config.toml
num_hidden_layers = 10
hidden_size = 512
norm = "layernorm"
norm_place = "pre"
norm_eps = 1e-06
tie_word_embeddings = true
lr_mult_up = 0.975
schedule = "wsd"
decay_fraction = 1.0
doc_mask = false
max_steps = 9152
Each number is 128 + 32 x the weight over the matrix's rms, rounded and kept within 0 to 255. Layers, rows and columns count from 0. Numbers have three digits each.

# layer 7 attention key, 512x512, rms 0.0227, rows 319-418, columns 256-319
190124168140132151097095159142166121181120089138117130108150097140087163165122106174183151079148097081105138083172141100125162120113160125153122116180100093142097101132141139111135160144173079
083139061152107119188159163087130159083143147156100113152148127134100151160110060066153105131183135168149127145118150150197145074172099120107162138117088107159076114126142157160120090116161151
127094181102116146202190126143161085156128132126125078119134158214119139093041141106145171147090198152108153107120090160118092175201153110086149132065114122113141089152138109142165083126116098
066159128147141119166123110202208165172145138157129135044112206108135117148132135146122149107107141205186116176098153116140162094122122097163097123076180119106153120136129132123085172071132141
142112124133114156072138110189150121098103112150142111157124116111121153129167123184129108102171119144134088163111152102130131151132095139144089181112131104108154157120132136179150160123139158
104049120111116137094162093118138136137122142152148145134169056131138112138118154151199144109170162109146160114095166091104135119116107104105177103116181114127104148149082078123084152132132125
096105076122182159095123147156136117165116144177164200148118079141126135107132080096150132114140145130112164110059165112117138128125154148122088070144143129106203109157154161138135115118197161
131156143121143108146105133160061075109138144153140095120126132171165214072068140166111108111112143056120149132193107189113100158173138074213135045157158100157137078110196142145139151120131150
166097154110147172118161117127117129112134100149119176138162170071082159151129154111154144135136131114155126143113121067103089134122118117130091167125116140166100091130120141109142172112084145
127109165060094153119143078102053106147167082084162146094148117059163133161146171095114116071069099121063070116103128165079186173110140057135180125140102156099136151136125163091148125120084142
108136119131108131169090184076094096051151101130067094075159079141098188124087149109090164113128157176165174110106112065146101151168116125100101137138172124196117111155065149192161101084109091
065129051140115073104112118132117112072146149112155086131043132150076142114084095085145111163130170089137111106132143165101091059088097121173102142134200133107170122105109116149119088148150084
117133148100126073119094133120101125115106132179169055138115147130102194123123173153143126142131141112109116124126195125145112145174054164115143145079156148150176098158081151149081101162090078
154139192160099099121115087097144120155115147107119110118039148118080123153117094138141172136153128147101183122147149117151128151145103174134131130097110134127145168127109097126165140122171108
080133148111201156152140106116139150135135150081071134133139121128128122119180106128137124141168049080141147163128124193139140143147102117136124201118101131102127095096057192189089118170100120
156100098180122106153109129118118196034089115112178141173141137110078149164114160094136101065179139117137145120152072146145155098123129169135166141152186154163099120084117076171093132130143130
116149095110111132157131109159109158118173099126153047117107195119128083146141081104146132118029166132156137115111128147168125104147114098149143167113144110148156107114123169172150112048126078
160156131050094142090115094194126201099148065122127104169112131071092167128157057126130098132115122116198159185148151087147098165211134085134136140126135140132162142092093153086092170096143136
145108146167113140099162099136080128069178132136148160165134102155130108104118177189152183104157124123127106162097115154096064148111126128148050199161065105070098120129150110099065139157088085
153158113117127106111096075125095093111157058135163163164147128131107099132149161178151117109106117083096095156118119096162064085055110099132102133115120169142085091054092163133099118120113163
112171131083122153159098104112119097187095140175067150101133146140142184103112139075109142147190158117165147119074108177125128146175134153125171120093106160132116178162104121120107142182056128
147139123174166147142071225104168079141122155106175141139029080167109134125088101116060120110122161061143083145143214158137204153079126105097090073134096142146142105175075129155139127156123107
082100097119125149168093154137108133157121136057161133131075087180102153101155119120095141166133122090144140089104162115125180174135072112137140152206131124147155111091126155087168146169113113
153114141157186076136125138149102081116160089121137149212150097119145106127164090116157158082045101082132152126102192085079149106155126128126158203159160076170112111116121149121155110166163125
111090129090159160139114163146093107099103094128130144133138114168106081122143116137143079101190106137095133105067128069114160133112161160129093151128167150065143135097134111160132121101110083
113111147122143147150090102112139151149142105149105166064176113128144143158102115179116152134084129070140138151128111081137155122151075131105093130138148178120128127130063148116147121163106130
180134167134104150122093108119134149113162118104159101141128087162187086092114153088144142123115183135131124125133127100167105130129148180170115127139185077162154165098134126127105040129098088
140093200113132114167083088083138125122139106156099123053137138101106102101201141131131094126101130104147083138167151125071103082133120131157126102148144149079179125077123084137091066134165103
141139149102081115067113147071100134065108145110153134111172123146172111114155208147106091124102100139145167123091150089194120161143156174104134172135090097168113130084145143159025079116200124
161121110152144151150137163143103132155183144140159095093088157124157127093134204156160150197078120114126070152108065096125095105161151112107131098093133100146159164165113136114105086195130101
114149107164137081179181160087147039111123168138093058149107146146173043164149105104168089150136113125143103087113177123122081133149152112161115050145117144114153150059153159154157140126140125
106150141112141121159146132124114148107166114149107142100158154091114096058183059140125126119123127127074115114150114077126138130127114105164103117155154178114122110141129149105150086129090169
117098141144105136078105123120138152171144133087166139148132139119146155130170125122118122095090127135057104121167164108129124092127140157188134133066102156068129087106087093153152082130107150
110157104135144174193124113127149094080075110146108107111122143124100145149126149138133155138141071154050104137131174190205130090155168127152108122182122149077109179171131215150129082149151034
117174151113107158120118112130128105111098096089141093144091100121158082092177112089135131054117126180127166164169152179116112093098127137144160101140092151102141095084124126164138100087134131
117055082116124125096159100108124138102107054158092137157102162145190120116108188126085165142135110170115132085110143116099102117139160138118157150125105192098086125167071140142102164157142113
095103096142098130137088113106144150109163092123137120138104097120196051140093137147109111150199172135130148126103065091146204088112138118158127159124147184148138123118149165123077084155160156
037141107114167093138158136086148131091119060131089108128114147083159123105140145105120137169108133130132095149144101130165143076139101112131162167154126126138169124136084159127145155089165152
083138095129109085088066109092135146138121104101152104150109160130162119123071139148127114075162095117126129163158070129111128098127092182177148129116106208123105145126097070159099123102167150
097116165104097107120106163109141084104105104179124107111118081083167110117182106136201128033166113096114174101068163117146109152129080135226160125068127173121155176116124108119107041096175115
050082153202130115072153127109105115113148144111130122105087129092104164160192139161143167093126092165150144119175169138142131141149132112179146107081126185123141191078082141115088113165156084
147118127103150129134119128148121198124087099098073088137165112150186128115145083123137078155030120096161140141149137141180145097138149177103196069149130173171140131107166130134093189083120135
163113119163077114119145130122102091139130145163168126194138101165115085118102131126104131157107078124148103174180119136131133133113120107123136166104175140128092155050146107157105144135137106
135156100141110139121122140128123108196132125147151173156052092153002165108144060112125089100134165156070135109137080103054135089140123123099162145126154093135118080138159162135150152110132100
103163109100139061116148141102157113109124096087127183127106133166148164125149179140131140110137146143141079198118100112172057146093177147139135154120141069066091109099100110090076093129162148
189134156104109140133150097202090107120142038141130146071163146060065108117145097147180151145081092097117140165122099177105190176163120086140117168085115171170106148108153115140103106142088126
091161135157114145125156145094118143124134127182132109170171143114064166115090115097150149103137148073081123119105186121083185152162120103148171148134098182164149144158167129089075130106219129
107142156153153149114125156122127121147056069139128111091177123072182158112156117151180110129110110115190107080164149164124080139044145107108151103179126154079102106138146153111123108081081148
065153118159151213147082137155141120088083113078165103129124170097126132109086150169101152120129141129172116163110148110100081171134106106072142055168114188173099154074128129154117128143127160
101138134146068202163070123147136212126128164165154143130149175114159077165129126111141118122125145090113132155084111076104175140165194154160183135197136164158141171159147135089133092120072173
099086133123136112098150113151095134103078154143101102092129120113092133152130167114152084170208104083185157184172201110108078128149100170113105136137102127107134082079082111087118098157144154
106121146087124131138107143084105078096065157182118148120107106118098191148121130167123114151137160186144180123104138154193095136138186104105149112100105135179128164147073178109155130115132139
113113146121110153102129221125072110171064106165101151120088150159082151107142148126100120078137096095125092100151159146135139111194095190119141157180154079127163142129134147162092179134146081
142149127068139141164092093083104112087097122140085139136120102110128126220124137122136140143156112087138168156088191111155144130135132141122129133063124056149077140159166140143102090114133148
111133157069127131145128174131153156101100157163135128096137108122139138124146099099148071117152151092074156072116147115112104127117098143141145090112122171102177146028094086101086097133094119
137134137129137170136118084155139146131127144118107119175213141065130108142145156092093116104085130128111142169137141157089066098135127083141106059158200172129106101170173077122188106116109128
099097118134140145142136203161151116131085083137153164091105090172090163132160087105125137090092164082115153170174112081123161143139202128179108139087187141109150134122114132137034169098183118
103105154117127152184165120137105111141205154079139117123127129144089129134137140188095120122129122138157130225155175120108118175136090148189119120110135112143168162175172141097146121182087111
138135093151114060186085136138083106152110172143146109120130108123133104162191105170109093164122087124155109137098112083152106133126163142124120116114165200104134128163113087150108128063114098
130063075141138107119124112172143113162164091117110148164114150173144098156127103148128162098185113113076187116105103091181150140090104115117098133152121101120115138082166178123083144130125154
137146098089167139129139133108088069129145148197125153118151113113068148159077096150137197167128157137124135072108145165120112144096103086169174095122066132072121138154124145205111126123110146
104068139158171163117080151175205128114137102160175097129091139128176138179087144067159110145101095094100115089132090124088106093150212140178112135118203141107140132141101141147137046153145101
110138181184136106096122084145103167069119074117128153111178146105094082118107107150161118089177145153129162171128124109158144073098171076087094102131083173174132156091141131158159097187091124
096155127135118108168155105165142101139067143093121126116124145179191140107078136131096149159120079147170107137131129131101138075114182109078090128163124155144072124173090150106166117148153129
148104127150131147086151136142133112195168142091151123173088138135143138145108117155087130128127168076094078107075048052075075125131101143118098060129162075094092077103128144115121148113126098
185127156170145045148162095115157152135162132118118126112072098105135107148132156129190160158170144125128160153164149126123066128131114136120144185089151123141122128117166132212059123131116110
137086170085110120052122100113196136112098120149072154113132137098140098088124142145177113123149082096110109166148104157094106161131137106095142126126117176143131084121141089083106092094163152
146119109119121180132157135111146119119132150190168148103105119090133065084136099160130173129188109121080113095091112180158147142119128110129116109107152108105101084154127143164099132097131113
127147195083150126161165106176117123115128125124172121127152106095120124111119112169115112082198102129139115115202111105064165122102101142129112130112118162162146140143101113085108158140089126
102077119166189106141123164127089109165138158081086144119141137156078159107105151163129102178129138098130224158092133127115119179145119119109129104110134084142116090099127111168139109156151145
094154134122135149154166139105104112100169144113123078119169111121123118133063091109136095157147163099124119077162129125085091102109082153143072147137081087142160104109139121147094108176101107
111103117130137127136127108119092128105109138158126126094113135140104146135097122149119184192101147158101150124154118084114082120133191158117095109124168168122173146118157145118131102158145106
088152111135120161129127129128122142189153125125107141107088108141082175079104109115110059107149138110087164106164108156111098125146112158071198095120124117107104125142122139149145164119094137
118105153138151113135115161112115119088108133139162136128164145154092110117175108099102106103080097169149071119155119157144135129142145143123157109132122140111083106125177080116095127137129118
158098143176102112189093083096133157102099130128155160128113161164129066185105124099148133131159164128163149159126095128131154095170120152151130146101138103108157077138146063095140112143135132
138113171121141117115126114092133174137156137077174148114064168113151118147128133174154100085130165101105112113129179090106157106088095108150171061169141097115113122156054031058095205095142092
206141124098142113093154144107120142121160189079143166160095142185145137140156097138135146127168212151092142123118162148157143162122139159125123111146160131120158102128100114127132177118066117
153115125140114114096164157131131205146127120131124121177138126086104058110154147119127108086124081083086074166170099138097083123132122141153141096121112192142127145121169096114087079159143139
127120121048145121143177122128133119137134128097092082084115126120122160160096121087150120106126098095165107154149141163133155150112175133159086093137110177105126104155121117135146116123147221
115143148126205063161089109111097148096142121130102157107118157129094125136137177104135159147076075131146166138138112107186140125115097132205147058150136131102138109146128123200053122110140159
084167099145125174145109098115116120115138137157053068145123112107092166124097121099150147150107132155106164124144131127193109201135127179102116152137141117101158124131116119106115093155105106
161098149138153121113157119189208137155094056129134101114115176138196159156132140168116124136188109102095117186121069223132127120141087135125097130162112127113146094118213120124119122162131174
140127171142112090120121125129116109129141129136122183150147142100106124130140135097135131066062094160149120124068152127125089148199101165095124129132150188107100182098170127128141111213152094
151152140156083116179141132126087194144108121082099149159170136092131129153138131071126164127114151139097126173126126119149124111099190128137145141167156135112128106139157127147089102096144111
164127141110108089114147170118130090086084101074187108134146127150154135155110091104154123117088158167159130113119126129148140108107131136118141080157157131108132112117165115184141086137094139
134137106107186110152129104174121134100123136123119169154113126116133111140093130071110137139155141113157150178130130151137166175143105167131042124093181169140156129149164097113146132139103122
119123073102115132143177107087143115119140156091123142113141102117138132112089153063149141187122076057089142118148128116196146209145102140140130151142104072133094117085150170140191148145156125
141111146117145131114138164122126146143134149151139168136138138142144101122126101174122135133116121148160126136082077105119071077112159152163144137161093137086136178145126119094115098102137105
121142129106144113107125142133114124121189047163132110108135082109084137185127109159145109123087124109167135196128144089147121187086097149164142176107122145149114122097140117139098105105136170
117125179137123123141114150132118136156123080114114132135136152129111172127104136136143183101127137116134126111192117128071141139057106178157117101155122108175128146189106152200090181099117099
078127139090091081125073131151062140134146143117129173121216189085081183092155172082124085104154143129121165132150126119142130151140088087161108104140101132145172146122126099097135133082110157
160109106091110189161130151107118140110145121095104143154131146151139123190086175104117128127123103166164128096098144087118122144111126177137147119096112166125118126123138158117124129140145096
147143157120075082161108153158150038110143139081199073146105141132113119151157126141177142118164143125120109143119082099139088126139171142116100056110119148096119105162094160075088142107117129
122146172106083128139108135172119124159094136126085061163196165114079130126141123125100134101110136157118140131115148128091135094158102099141097156115076115127136112122136118124133103126107120
118150134127138134083139135084131093141175138161120152121113136105100125107166117160095083131085105123128116089101110133143132161084138100106115083087144204167133135151101101163166157114114126
126131121113085152097100122116099140108133093159182159159097122088098088126116124072045068130105194126154104136151091112131124180139170134129091152095096146148151182148127135118165146097127108
140094112102162142180094105170134082162123149134152149124125117139107143093102104158118134121116131112096149129124171138117096113144160133125135122088141130171095141154122057091169119164091101
060143199174094105163141138136167127101095129104099117102132106106160112174092140117134143128126150104136127086154113167114102054118160154106117159054145111106151164129081125151124176120135200
114101131166160161168062115255166110065152121119089107145124185084088094145099151145160118119141096146085128124099160070149084129118154153130115134150161128074090103168168163109092113118117084
119134124125137067090078125173145115209167099131109107130142104166113194142116112104134122106143132093087097132098161166120165083149100192158145108190053122104138180135142108142136064122122148